Part of a small language model's weights.
Size: 9 layers, width 512, 12 heads of 64, MLP 2048 tanh GELU, vocabulary 11226, 39.4M parameters.
Architecture: LayerNorm before each block, learned positions, biases, tied embeddings.
Training: a variant of SOAP for these matrices, 878M tokens, 3349 steps.
Each number is 128 + 32 x the weight over its row's rms, rounded and kept within 0 to 255. Layers, rows and columns count from 0. Numbers have three digits each. The size before them is the row's rms in percent of the matrix's.

# v: layer 4 attention value, 768x512, rms 0.0246, rows 583-635, columns 0-127
# o: layer 4 attention output (transposed), 768x512, rms 0.0356, rows 583-634, columns 0-127
v583 135:150124105157182148148176103144128122193129114127128115080135104180116137127066163091127117181130136144084145069173140126187162127077118122126116080148109126119108083128156038154076108101141137136166131160152095044087144161112061129126162118160117107119117130098148196097071100115081131171210143162152142100124105161116132138138173131062144159109152142150161090142100157150107099152108
o583 119:102136164187160099163103192163170153161198163135161082109078118106166092113052124214166156109109095148130152112150109166143105116150134129062106125204101194080161164110087159171024150108143165147146144086136099121171097075148173097129107140128135116105097139160105160116115170080116104099071137186096149176137175116106175099113084089048114112114122139122132073138135103158115157115140
v584 135:068083189132082145108136126166140134112147112151151141104072102109172057110166111159135117148170138130118127074067118143079149139137118109139101148154101171125122138093100145154101084135137090131043167145166206149070136230098177098196097135105098139104104138143119115111160131157126132095143119107070187161166122130173114106144137113071111166163186145153085117143158080145139141190158
o584 117:109195135171178120090103137127115074107215098102128146083158164160105198122101167132121092135162068138126104103162134105204180194190121108165175093089128095099178080120074161123119220135120105130103104107075162104134118125098111157088093135101190154082173169109115111096136135144128113113095087146138143117158153126165140052079097145115119094142077069143132111133141067091083156141077
v585 128:131153141131160165122102141156130114173139122126082119136153051069087114168125179055145108130110101148151131159090144124076065148127135137111156148121164134125192092182117093066143122207126118037161137106124123128063144095105139114112142096135160177130072065110108082166093111147095131094113142126128141098117086103137171108113097171093141078161139138121126122161120142100166120107138
o585 121:153069158105107153203105105104122143171120136114150105129164128179160094093149153157122099092141136113065083133178130201164104144062111103094132129157117097112169159127111090155112177090121163102164153124115162170178122162115115138106110159161120147099159134127104136147188196123211127104159122166135079101172113171171100066122153070120144196139129154089175129158131118098126107140129
v586 131:129053182137076077110115133103139166116140128094100054188129127101151120137145123101134146114140140066077156142095177093191157144184171102131140143095167149109112088150132098133129134211141166122141094129089092123117046200155103162123125074164198168184164158073141167123139089192141140104107114075135217075130125051095095070132137099159110148086126105138119160056164182120094094111123
o586 121:129090134107156056137153114120155098138167138093176138174152097086202075078122144159152103102086115164078101144175126151119107128119109075122161188159098131100128167108055147121107165137084132141145151093087135114120134119095117124201128156108171093142117131141133123104146146121114173123107178162108093161145081098143165127149106127113115086152203152123053095187154124113085095074094
v587 121:150187159135182135065149124171165136086115096111133142131191133157196114101136120168147175179137113094120114111170180192167134091197156139099135136141177161095155151147136119150152128153152111092107095148146092125124127127153163180148117118118062122154111154182145100152106171117158098151099151093126150077130155110140156141106085105101090199175158182073145097102106084106174138062124
o587 110:184106105143149097105104123135143119153081133148114079099059114090165137172180085146150077070152157140094151147161150136109058116089132161164106150157123170168173078137151218052074166139134155165133126101161122128052104126038165077110117120137079141087152097093172135089118116157131159135176088217196126112211085126083122108117149179123138117136180099136137122167141137130153118151158
v588 131:194167107195171039140122160172091104142128145127129087169158205120146135124117149083083130139166097136113161116080138056134128184161081133076170142107109117136057181155099161075138167140195126142077140135110127139177101094130154107153124106162097114089111053176088129138025139163152119037082167135146145126107144115150177171093139099118097128223164086089136119145141110119166134154132
o588 118:144108127125121173110099112110128139144111100076117137177165074174106078107140126133088143108133142137103120116146137223128192104148175108183188139125119166119111064061166134175064149185111213176152089052115145071152166149100108075107188124147173129168125084100091159126165092125105098153133107135155082166081136103076123155131117135109120145112158158131118099126176148151125103074141
v589 137:170131157161181162110149140136111056119155096133129217139116148129135148208171141112139078102107117187187081160158114142152109118067184113154060161089202149144147134124124168160136134124091112174073110114119173145161129120097127095151119128140189092067129183127149110115096159056109167165075149145134141190119193136106162059080125123086109120123152144115095153109141170137142144156173
o589 120:122113179151123151111143154121148132100110142117113117088143114188172131145106131173117094111110123218164114140126079151121131135162053112127171128103102121066127197038122118165072090146143174109137130114138133112048127064145123156147071162146140162141166156157108126136128061172126103139152089127146120099126081133104159150147112120067106154155072136124118132063020150130125121166149
v590 135:190096079126131121152133051100148067086126110187059105073084124060087119112175158087064091106179114164115102189096156175132105088131111102124102041147137190113104124115134173186105107074148110143178176106140105137155173150103139162081123107086145072084114144126081150094150104132132111122081160104167183152063097123089128122097148108173110094142140071128141114117136128140122176152173
o590 121:139155202155108161042162077120097142183116111129171141210136129166069099125100114152154142139096080136074155133146118073131063103148138147139121155163169137143107056166180104121107135107142117132083117172118113131116109143075136120121110141126122114147161090110099035093110097134164169095110108095122192083117118177159124164137105134095142142115056142089081142127116115097132176150134
v591 132:195073193172100075120144066135099161099100111165190134099181076104178104130074119143100137083163108104093107065130239147158119094169121102136114080083168150137139135147143156194152092126152176163150141108117095171122166103152116141145174133112132110092173146128148108107091091140141163086048153057086142140149060127079117145084138111095125153107202103099132074091161152131149123156073
o591 116:102116114098172082126082145199126110148117111186157100083160159145138083122092140143130159113081155130137168100104036090109168138098079114088134142153143102133149117142096139124084123137175105178145147199156158099109077133119143138109115194087154150165147156159099112105148192125122104110195165109141142147126150062186106192145167150184127126141117118137083098106172129125161154145185
v592 140:102103108166103164101191100113152136060170168113114092094149136158152093180212139122128153093096140160110144133119138155169156130111127110123117118152133166115108198097156096110106129100109167127097123116134150195186077118143129094128099143111133115138136154135165124150101136097119086074103164149092164049151187121139188136073078179168097152134154166145112122154154175150136120146122
o592 119:138145128127128123154102167131148159141103086086069147119136128166153133167165092185130171149071158152134122143149081154104056099164043150112106085114150148076127137130118121146116140190091098105120119094134092115088088140123140159175142128082161101092130188091125153161086095174090141110185089145142122154134100123112087177090201152120163129100107098113105090102116128138095127104171
v593 122:138105117169173110130170139147090158125124125106125132097078145099131147063094170080113092135117144127116115090152102095123120140056172126151111119097109149078135142116128116135121092114078124116092123114144111106168156153111093114135148125083143087155089137112120149125155103131161197049132124095100070108115126139094134176116127088087148146182028149087156142128117106146195159112141
o593 114:129103144126076138068139082148107175076087087110101185113170159149131113153163149166118077140166066167115095106065133089076144182099138158085150176146113104123092095098145131176122096107138116132086074124131126134109154139146090127113126099070162115103132196195139107103142156167134146192130170146091082171163144157157135124050117176154135103097143117155127137125085069137125091118109
v594 135:125154094140155121102194150143142197205094125160172141085107132144101168150176093185145154169151109127136186116138082069172113081164088165176144139189095148070116107151148079099153142072113141110152145128144201132139104183176151098174092124130072127106135114133140106135197142143112110127158050097113163196130174099175151153136131122140129105129046184070115115115168125088113132153084
o594 119:145151113142154085169064173121105125062132118110097124114152120127154099136181149085075120222099141081135097155157122112120195128179138080106096107111139153152073084119110136096144110182172081111112107129116105093125058126101123171097160111113195115135074137178188125126072136139113140095175100148094133118151168092081071143167065134110114134173144139127103093126160044116125119136168
v595 137:117137139043144158103121067183123174176154113184134108074118178141120163182129107109142143089135100108117181146128086085104117116140122095179105072145115143118120171143131157140144088085101165123151100133142159176137139141133130158117126116105125169158078138152098190106152107157111184167093122108140126110111101124094140125097108160163176118149101153139122119185139097120127083146139
o595 125:142134146122095122169121144143125090064141111105121154169118156088089085108135174110177089135133100133150168130191129155110149044130130160148145181128104131095075140185106170103094095093126156112155137151148124134127105131082155191144091089138163133134100148153097116134122158118107148113071121139123221139195216138075103121109154145126113081151115074113134158121156138127077121100123
v596 127:195139121099070092155061152141099101142194053127142078133097120157182140122116147162082145125142162150099100140080115072069127158173157180159153118103126117082095113135135116134145139084040108117093170158131151113113152132116089165110121133144168158108165056167132135127108108130140102180096109142110118093058121121108161134080138114082088102118116108097094104150105133105090091080162
o596 113:159042129138162144177146129178130146162109067119145217155170158084130100112098117138095123133125051148115126141162146128161190117146116083048149057148106148096107093205116170140141078207135158160062174064150042158166147087138095136126072191165106108079118147189134120163107130137164177130177153095185154141143113116141098122132128172126162091160157146176106123102096131100119114081194
v597 135:123125121138087100101074123196090161167192109121151131176178169160108101123057182163095200098107082116151081153154091109108111149074094176148109098151162112124120114128117078097138166154099080129123098108122127089135139105137137140151137114149127113123078007121150092137082107193094094135166119117173167141133140182125176134144198144131113095106084144177148130126164101067149120152109
o597 116:137139129119123093178181145069139098143196130116123166085089117120149113139119073062121137206173160077147101109131126184117154138132132136125146100129094123106091133146164104111067106102117057132148105141080131196105153144147099118134080105080105094151149211087121177121092187055164118129111153105128104198112133129165159089082131114168125175154055102150154103066215105151115093134118
v598 139:141169113099125131151133144155115139111084120147172147184140140061114123175156121113154130145122126106123198090126103179128118127100119122137119155082136116115186135142092167144109070160144116125148095171118117171132144117116131123131075076087143150171151121125139108110087102154184137145135144094121154151131124174169129180124055175086141197114083174114125145116114117117092171115118
o598 120:114067102074154138117131022120127096108089119149082093104150121138104118133143111182133189103057071089124124139175191076141134168152117158181128089143176155165145095099110136103101148066143153126146130117112157131152198082119126114114137159093123130109077114079113123127137107136083144122098110217137087114049115132106110070091192108115136170129123113103133104135134118114139135200089
v599 143:150056127142134153119202114152146109122091150177145182145130118105142132037132103116096130107115129114139113145102105101172118141144147132118123171146081121103163147131105221093086151110159132136103165137120128144103081049138188119139184093159166148112101127135176124187149130165173120104106124103139092149125145140163123147091160176130094148095157156138125132049119132148090154093181
o599 120:111175146162097140150149126126111151116151128098107139091094160136189098156132146136148123105082085156110127150108231135125084176140147136098144070132188096150062090118180109096153176123148126138169112162179124118130078166137137154087110120124170108152188096145084138119097139114103137164119127107151142158162097137096099118154150135110148102148096074109125084193127075112176117125125
v600 125:181155144173150154155077151149088101100056145122134166182159152146147120126119077137107112107094099191100130145153092164123150152124162145129174137120095141109135135095099170180101119179116201138095119124152101156160158122042085167118090102141144127100115138118109096084126120125098117176138217088133124180196214146084080156143192139156073106133155158142124064104142146170125130107085
o600 119:130135110170107115132173108166179108171174042160127115102117193165055135129123166123072150113160157085093138183075110120108132093107147166135105150148118126140170081126085152157133135084072118143161161140148087145088161060100143110124142144116066145150124116125133130154099126158195166113125142100111109092122128170114129110143126115147120068116026135117132093168154095123130138107121
v601 134:082100097144099120150090114155191149133173150143091075120146188075093084108112132142107122143119125152096207141101163101104139166174105179100112097154143102146088123143095112131153153118180168042211152102093185161149124199197154172105125096142176191133148113074133121063119100115120162087112124171042162112165128147104116127111174118125129160138159152094138157183118072114128095093109
o601 120:141112144148155107108102182101086133092115141148199119113158126151107142151117133145122138208145162102133142117052121124094107094147112132107045092129106144152175140100091139140135105166145155116123127139120118131085163143105109139145165131146133092127134123123072144210164134128101137167183128145152155096173155083170115086110139099120164112088131155147160079128126127076076124052141
v602 135:108124051142133171105146098120107095066127149129124162119188154145105176143188112128078067063150175121124110092113134106111145077161094151147139081185127142169147131148070157150134112160103109113129131097088137112112121091102093143090130164157118109152146212141117083078107087165184132060086134126112141189204097129139139125088115140157118130130120146161134111129151176121085123154140
o602 116:122130103130159115186109139105150122105104102104096122112066143159110130116130166193171181175089107092119174122149089114171157151120167094169077166093124132139097182171210156120096154119118091168139126129114159085094187111119159156206120059115192106119101145118114143148115149062090184071154146090077108119065143121151140154109034103128158148173172089064106097127057100138112130118074
v603 138:198136204113107175115168111164133164167054116159202126095144096107183126105104137148111132104171115106102141124128107179106169158172105067147129138114186088129134144117105120098028163094167165169086146133193108111073141143135105095140090133131103059125168113189146126148152074107107132055144143121137092138153149109086105186095137114131130145221164166094134114141127101143121097129175
o603 118:146158100186144087153094111094136141134135068156117124126109080131158142106120118089063124134129139120173165121114095117089118143115189157156181147081082146150109087161126119127082134107155074145177169131109139181224145145113111106120091136070130162088115116121119098108147121123100126126099141169121183173136105134150138086069136153076139132111156194152135179175127188111172086138135
v604 136:154122133155126105148119075069111123172094121141111151127126070107119141092112139094133097114174138100166164109151172147153113144117092187134119205090116167120119112112144111114137157153101043056072114126184125140113102137181167114135129099216148167181188140150088139151150131074091188101163072123145172142145121127135124136158117056102084138098169149176079067136171181132174097115138
o604 121:211123154124117060122114194083122152138191094155139145114132138168120064118070134085134135101101081107105137123047157136132171148085155087132126093187104115138142128135158109158091147160123128096123134129134124148133115127074154118087098148059137143066075069084137144070135138154145126149106169115132127089122130076173078044154115101121134153140043117105121119192171098165142124145183
v605 138:166178183165092155139102110123179160110158045099112134156108162117098173073128096097161133111137118072110091173114159165122082101113165136153194108112107117132103149103125145165147118064107115122094112155136117150099103153154143139161125143112115092148170184074121146141104169076143081109136118098143098114098117146094152092108180079160147147121113087168112060123137171115143069126079
o605 119:130105143118103085121168099142083115136116105140162132155088118164107062149067094135151099081155113170146181115072147128138142153156098128128128120159166142114147132142160163081131132126050113118119124150178160092074135128099096119118052154179118137098176136123118098131078121150224125125069136113170119123103146138146165160149092177142133157183155137107166147097126123147125124145168
v606 134:145177156113148060117148128133127145172122097076134136184111075150151069099062131186180162077100154185138106123122175105146106113172143126107117113103144094114115118163104133090143175119135150089197099140103112133172098103146127145145108077190111188110130115145108149164119125129157157115159154083195137131162166110135136108076087198095092147110102124144159150160169125181178157086170
o606 122:108057057086165112127120152150114175126125119188149166121140120157139126190165161107118166110163103168125137110130091124100132106123169177159139107085162173129178082172164141162132076144084112139139118148169199164166156133149084107104162134109068113191116146054113145170081148124154102088095092113109118129129098056209088163114177102129130121119179179095162141117152111086133103095148
v607 134:136164133103148084127104126172089148132065099125159103120103199093109207100154136141142057178174090094121124045110105098147127086106132140144133159144127128167153120118065139122129153058132113147127146147147094139114104185153186139113088160135145154108104122115148122136108132138101091100134127152132108186080116114143140099102105089172112097164108155140108068155134156089095103170117
o607 120:101060184152140118143174163082166137125136128172117167174111149139183140095133136074128166149143128184080119144160163140108092157135146194170138100118165074184081108164095189067127157154163091170093125134091146147152135060162122119108115119156139121181124160127199176145115140084066097160094144161153144142126122121092131104158119127099129112144172112143167149171093138144122125121164
v608 130:165128163132160145196101152157138117104120118128174126139152147160157165187068178101114131094128141119129094173165162077145160193155140102110117169173144133139179102122097091192146176164100149110142097164103103133099159129111100131153123163126148078153124121170103113125192160115146109199074137125121133152098138135108094108102167114142128126128144151127133091162107158133142071077113
o608 121:163094095162166085178140131115155221117173142091152110107148109106176104150132138179126123115093118095078167082092151146094164119138199127113103124124108092150140119150126140139167145130129139186128157072101130107132154109209185163147161199157115122152092096160136154061082065151127113163138115106111162139093131063130121113107097113058104133099128087107173137117109151125177067104210
v609 138:099127110169111058110113078109080145185096164038125131123166118112046110161166137115086155151184166178101106139160101086109149163152160146155163125075075127101166150141122148119113103152127145105141130120168104054139095190113132147129053129115158167070071098117081130184139171124135181163129124105148131182162110144103175082155142135104072126137125145118142125123098099174142121138180
o609 124:128159155076130130096084169133142081113196136077166117164106056155158100133112121105159136046144151120076160150135192133111172119154121174140165102154146158100120092097160087064145086122149143089106209099129132189166141160103174092126170169138118108106122163117073113067112118165145088117117135129062104100071161159187111140089116143070193091124148146152175132105129153118113152132112
v610 142:105172111040142169104139117173107110096145082108123161182146140102114147041097100118180128086140143162136128148157117180166121157115142118126133120106152154124130158156131164110147153176082081134110130086112159171143153123109140165116156129149113080145093167163161101145119124128163104113163107128207105129145156133121136125080073180089159135120101133096158130138104137135146089131211
o610 123:076082144108149064095157155162151114149089122129068106088148143142078080120116111101131170123187183124142121096134163109130103091128082178177137127131077127159157137136150111084153141116144141182170167080170115056078172129105159098115138159130111062103151087122123127073147104186136146124159133092086084196083136133136117115173204131076137111126141118107145092115147178119101129127091
v611 144:249134179083105119153094131171117056107130106131104155126135093099152124156115155053140133048125103136103142166171097109149168133188110123122098124158132111098116104063084167125113094102075178115147136161140147127102091137078161123136143153137166112156160140151121172106098139139157169090173113129126118081132121103113162125147151095159142153143149183154086128134128076118141066050085
o611 121:125079123157128125102127128063134154189122106073109090121154168105106154085122057151068090084143143091128215127189115129157160169086182132102217119088142113161121188096136082110137109169139148207145189100071105104127168168182097102141145116106170141120091113137144144142105148093108135134117188127141122153117143121153152149123118205106150126107076148106202111110151131153096158168137
v612 135:078180120070106189111153180081158091127105084180117127094110154138061138123111146094111161160042223139161094110138133078112132157097163058125119069137163198116110088091133073061104093195127154089112117131119138096115144124133169150141151063098089160078111103127139067100152130189114138113106119180158095161181090099150170109080121130077112135127130115093116102146144082092109167124140
o612 119:107103103132134094152104173155143126133090110145099131068080108093113117096162173128145127143174182120138147124131128111071121122124070160095129106152165130119104158149078160128124163091197111182087128054149132140157118124084098142138136095138116133205155111137153160102143158108101155127129135043091135109099067141133152181149153082163144128129101143171118114110071097110162155184134
v613 132:081123148094059147133150101077101073067057116124176174134127087142106132183114236110145143106050160158086113125216131115103201133128096106156083092079144136044055103147159106132090157129115086120116101195141130137097134151178163160089144108132151133138110108101102171115109137148135126117134189202151093177138092144167112107131168143079173124110092131152171111080128142122127131129159
o613 118:113085108113110180131147152172153166158147178082152139120145124057064091139107024148094183161166115141179162099095090150110145081162094088117089123060106160085161164130096125122171113056095146145093148116134147202121126130033118072150150114108167123181134109094187159145166164185167112149120117081114111141050106103086144146053112138159116135145140180098128115143167138138180108137121
v614 138:132117129148128102099125128118170126146176087122089104131082217119111158116155150099142111102117142134087152130116104148111104091150154055137134097155151151119043157150130148114192115075145120156098132106096122184154128128161047099096103141105170109147146162094116189129115058165133087096159146077073156117134102173084156116122134116078080120153140098095107097131134087104118109134089
o614 118:086154127112108161117114146139131151144150188127094168164101103117194094159126180143079093127112087149147104105076135152125138247174122169160169169136104130151160137158106185180130163213098147105117116101132094111096158115106186175107108075122091118096119133177086112126097150146124132177120150104135076132108057158149094134154102198142117180107153117111089107161136116137182123109180
v615 139:118125099141147115111111143158104137082156103128179142124114101144074082138135148147171124144090150147101066106149112128175120181122132127089132113155169117118156158147156108151123150140067111127180079110181134178159122097157140132136115109114088178131078087071198164163184149128092122113096094126151083123170118186106179076081143130091117110122104123105165200132138136130155067152161
o615 125:155175079162158137156120127162089134192107150066173204146116134107128111174135183173116198154120168120127109106164108116084118089126076145153107141151164112126095147143124118116087107155138108109122160098162174118105152123185123164161145145174159122153103143148140143132146127151131075146134121136078149184116126085150103155147078094130142131156125094116117163137088109127103142062129
v616 139:156148129121171117112108130161148115130153137132154150083072123099126116103113142153053107079111138154166108070133102122166107127152035083131161107088164124120138088128144085135053113148162185040113082109217117158110150158120135117085214126149121110108146136125183118122109075089089142086104166129100121120105144106129130170149150114115154102137172102098125122160114153097078197130120
o616 121:088195086085108126126108148094129194106159111144208172124136104180139158128126144175115097101122103132087148134156040130089190169113165183132096119083105067130144125147076144136123156133142119176164133121150178155126134117184113089200085102149104132157132113086157122168112104090078068086168114188174151137121102146103109156074109029109081160059153143079146132096132127152110071098100
v617 131:179103095124135120059072121127169108124132152102092081109119183127084086123135178084129160087104089165166188149130165149121223159108141172066160085066117115159162117109116178095087155113114098196157140142124157113085126139112170144114158133150159129176149099150145133167143186134137105103132139087174144112107162106108150124099128138075118040122123139120169138141141119119105096146112
o617 125:126216114143131161146104183152132134082149146107064087145136147132132115136086069133111126153134114169099102112120146094169109100111110096128096137193126137178169145160113135142077124107137191108082188115157121139115103073182148135169184130154095084124125108123143094052112132187094109127194081136102099162137164096136142131162127197157146127101118112020080162137187130128131144102192
v618 133:137139153094104140174134137114149133155131118095094120193111082137128099154142082163144135107120118164100143153160182155115138172133154132099169094162199099125141119109129177135113057183163103098044132103113133103153132097133216155079164118102101140091143117171171149180195138106144108165166130125162117105157080144089150163176130147167130098172131128119117107142165156144101138134175
o618 115:105176061158125180061121111185137150152122226092123109104108173133165125136116150125144172083166151132125125076125148157158077118087133129132139159149113120126128135094101085084149194072106114188108122133164115127155113177151123130116162141164117101098107124104098097112103172102133159114103151106161137108120082147153142089113134101135060134088122142145146122125142154185149125171136
v619 130:126093141164127154088153159184144155078175091120172120124113038111082134090100135117180164177150068100121054155133155068173106126140127059092170112141155129083121103075081069153149145095121168092104165068106117091151098172193186082158150114155103172079054166089174155088113123087099146139142114137146151129161105150193113151079153157218119158132125088142217104107139133118090112121133
o619 117:094181112124153121081136123129143125128068123171181146072137152119191193089150075150094137111092117093087163131165072119059158109116146095098127103140168127157119134101141106144168151180165083149096100146139147102171108148142055123125145093142138129148169172155088119155092146164187114124126117143135102140055124088129125152139176129121135119106065128099125112129127150160146094129150
v620 131:148162083051135116170112070181130171166105152084138187130139164150129158173180120123115131130157087083072122169137102145165152200129206147135154136135122128104163086078051128156134105094181159101132168142102155134131122158181180120146142115124110175085124138082176148166123117120142171140081157145179191072154139181108083135156129115131156162145138143151151101094125073121120155104141
o620 121:107156108153153104078169165124134167105137045151132119200122121175131076033098157153165086146140104194120158189138147120163133128179063146167159181165102156169164160148169084152128079172123165113142136101082112169155155114120102089089152109151123094184100076147092122112109145210159114122175136167097124115196068219120083105187124161137118069150200127095121146136140089198107126194110
v621 121:099120095092142122125105151158127163159151132151096107108150162124174131088084132126145122118136182143192134166100137141096147109159164115148082120106104169095136151098192175136173107104158162111190142104081118098120144105120129124135107170157132173099123107095144170084132114136125122096158109095164110148142159169126158128110105120142113114143167099155159115146128143140153158192105
o621 113:114108098168137106122142189084149202096079082205133122159145149129098127149165142035130144067168116169087107182123126109149192149130146162081132151123091139167088118112141118150141100155125118088051154179221129101137130121118134120125100038123155142165104201131139134171086141169109153095147100132092138155162145082088068109110108137106143112145109139163115133116167121102110112135083
v622 136:186096078117182140069201153100169090144122172111125193109166105158136140050103184067101142109132168087075093121127114129099105135143157132125091094164125141108084175143150159139106119165111095120167179091058106077110140101117115108140197090091087116105156194141126106118112123061104110140137080135120028050129102159137164169179165167084067096123156127096146145173128101192161149135109
o622 118:023141126151091110110120174165144152097160101159065084114169136040096116138154156145100107129101087099155090140127128153161107145181103146088107102087084169160160201093080184154196079129094154134060149174195129098128127152164131095144127070119182106124103124121074101120138114147145080146152111125123095132193124074176117154098158068124181181083079105125129170072111116118137121136149
v623 143:101124142116136090180098092111075121139151125129139079072129129087079152178137105140128120096099141154128103156149158101122166086172141188155119101146148149148129144125123112158053054130130182133169159078122139145133183129146110143112114135157161118152140129105150194154102125159094092133149181174181106097143095161127135124144083159169062136137125168135152070097130082149092095157130
o623 124:096148113088188082147131074118141093096153129106091115157131088156145169118120142152120141159104092110159164115137147142137164185085123036140201160144156168147134097144168140141123097136189154121159115180131108111105098149120115180148126111134121118120085086132141156113123128107114175177118133083150159117109122138118167138112141082088165095122135173091121121068128130123140132133092
v624 136:143144129119088116158189130147121141099155153096123099098146162079088132200157085106107116150154152160114143136120149160148165104154138151157145081136140167115204067147093137199122141169123148137120110133113072135156120094121126107149139122176077157110091104165081182217113116199157110107192135152193163140121122162157136175136110130142094159122122172131113160155113117155096118133167
o624 118:177110182111152133102109112186138130102117081124119115070123134108149197105090114150125149156146129133159106161175098102101085109063096139093112144139153106161087125085181126113111147105188101050092128118155112083084156168136098213154165126085159146102108150123171086091120164085140074120104102105085193145114136169113159090117152133192134129155145187119209167088110106075103096094112
v625 138:070110128114145191129122099078124200119100136106156121130129066147124061142141170148195113088158131071091174126088127129166106154115114162118165199137147132137149143129119112052144180145122143134117133090161200137163100136096064114155112129141161105154133152152135102139179149093164204149129129167208119131144180179169158116091075102186131118102115116146140124117105149130069106154160
o625 119:156116093138116086195137175104147089068107144172056156164128132120107162157108113106123109099101141088160145144146138101121133139121177158054120113188100147123104146138170113088140166131093149081126153098171046087181124148073134161108084140136147159100103089111192124140120092179111080144129087106106179155117131156090126099138057110177147114120182131178094141143148103104175176090088
v626 134:101101151142205157139147105112112127108226117138138103154087124113120103115095146159108126180114108125104040150128132127103172134081118157155140147133122094137160124039195146191156090102068096096113105086160123134169099048198155159083150135129098168133157124143141136121108086128103128123163099139117084141116186123054059165164100101107098069119094108084118109140108097136120151078111
o626 117:085145126164112152130144092128160173136083147158153117118148098123115160143118160113041124093158122130135099117076102109109142131134155171127118140147083214137151156143077125130144121070132094175080123150117091102083139150129080102116126099115190118136130094126159107151194141117160202161102142073159101139148096151154097104148156100142112217163158140181160107134093171131180063125139
v627 134:123138155137110090132162188107152163128092115137119138088172116167147172121093154052126106158139146138156105087147114130126146156160148192134160153092185158139167139141105126081128178096084087136105110140122133211052107172095155106131130117191119128084166097146097152139069095172083074045065134132081140195146133090119165122112121098191142176130096153118102080091074132073092163109110
o627 121:159133150146124128126148125156149160070170137113150131159133140146169119162178166122138145152144095080097130118137142083087103239180136075110105147130073129119061094107125134098139146142110162150134160165077161096160099122138164131178115167158131146099118136121125169043135119098067082126124060094181172090123170146164117177159083119090136093140092165118153166161112073171212091131199
v628 136:141158119146154161139106131122076091108159123217086152120164132153145099109119083182137147164158143037086096127158082154119114108101087109092150135128159144073077133102125117106112079142032122150190149130094069115142095119146130108195095093114133089164146132183122182118143122116182153122152158110094070121107162025117099101120131106109119162170042142118104159133141151151182145102128
o628 119:044130157166107163170101084094099128126114142163132143130179109149157168130097186089112144094139174141147107118081178143142110083151183091173104122166103149171149179120122061116091168131141112183112148127121100162105114103124117176081129079133070175143112143159157066168055139092102149134125153110110161081156175143083194159164114115132153134095166152143147066095134093104110139119147
v629 137:196100151155167123176152059091080139109154130146108183175145148149103077104161133141140061092149110174157097084118128143190090077153092152184148160112145126155092089159145158143132082157128165135101165121165081125105170112136118088099122112164143110163104101138081135092075106126096114175140129216133150194159136181171157135104124048152158090080144116137129133120135162177142096097116
o629 119:146123127142111154120082141137113153071085095079183131142086151139119165139143138162113132073142178150158157169162168092093112101133111153142096094186179103126175110124102194067142133177146118151155123134094132157149125095215161104141122123179126115154115118093107149168173141121112142093133136103074148116148171130097111078195178175124129105122142156113102153168139106122140142126151
v630 146:136027122178112051189109123128126136173122129101142119150103147087143147108104084098133178100127163095117149110141118157164074079151153116195084115087083122103138129107128107177120097115087098129152119116198137115123107158127077141096093112086162152084207231073139105098127132067135096104152101102150126078118158075102139114134080192187183177193172163146058119185111129138111095087070
o630 120:164130114133133110105111119105029116143154150141160164157141129126110103138170186202130097061150076086163141143145190108139114165094173176104164154061091177176188173116145136130136109128110116126004178102150119137171078153152121131117148134130102163170129090083151077105130176141118083170129170098122144105100130101092092144096128070151159125049135126130115102039124111195129125145130
v631 132:140146108125101194183104108119114176134182093183089117153090085124098131143095080099139094136121075135141106152126122072131146079139100146130038153152147127090047204092143131115104124130180126113106015115178148170177138125123093106084113157141089073168121154152145093172124151107091073118125138114106137125128126207118107147136109114158194108052137187139149164183128096082162119159157
o631 121:129087038148137106132163151124123077148118127124070148140095175092144091088189163164092104121113071115114167098103146153098080143125084100137116127134148099134163114156180176115131179078108113092158072145115153099122152149142110136136103084200142110079157118205145122117153143157132110151115123169113163148128121096096095121125167145184080113128154129151167104144129103159079115106142
v632 141:085129164095095145121174139097099164101166101115115113175149159112105106123067138207174158143154144192152126113112124114166139069073134105097174118121140058193114166136125053229153214142151165130190097122130128103089135115097139129147144152161112137125093138123112076165120159162126084133117151108123165181148176166132153108127060128102180096134137109143178179136123158079079125119053
o632 123:086159094148128165129153124176162103103098151096145127149135114108133110140156157129100147117157121059115140138136111210115129128084111170186148089126177167107136155158143123155108132135108129082120044112105169114172138109168120180120149142127133100064154167100090128101160138130127137089083101155148105151152123078109126096149166116132149089134191131119113121096088140103152134129086
v633 139:143110125088162094045091153179105111138097043087096073169151103147091239132121158106116116113158139082101159118107172167098079092157101131106130160106116148216109085167087042105133130087092184143120077126171091138109126090091114068121118082135130100116202071082122138129101111130095113083097083135120133139111119131115126116176147140136132128135096082130155146128065109107110127124150
o633 120:134078141079160095066143126081152103133139097114123152136158114116068130120143095105110120078123134128180119133114104096130149162140147063123147119124127134122175124127192142163192097167146161100105153143105093142087112088137134123127122149129140079171039144152110108133056150132118145100119161114147148121144154052194157074131093070139129160168107094095091101195108090133146093106125
v634 135:141098181160131114138157131141105095129124104185127183114101150172110093109147146119131193057168161080134084115141144143161120126120138098126112081083135141120078097211134075132092122147112121052105151103123088143144104077153165076155148113133130098131095108174151137140143145154059121121114078114108131150116116096119136131121137088101127126124169086113148124122062093144130143089130
o634 123:120118076051155130143165133126203153105094108095079112042095121101114184119063103116054143152166107145098136155121086152138127107135100129095188175170149155160155124116099117099130148120131110209117136115111152114116129183056115154071085183162117170128117118146073127095109133098152110135172096095167181081171172130112164136101101103140164152131123119147134156136111132122061104124114
v635 132:151160106109124120121126231169118168131159131144171153136121115112090126168069143135114166169141142145114182134134167162089158165134150103154161105164120123124146147104112157168166148115102137149115098161122152156103169161096132133134123162115155126147166086151126083150062158163137125105110166096156117150138153121141136138156081175177117155162112115092100090118122107132125163172198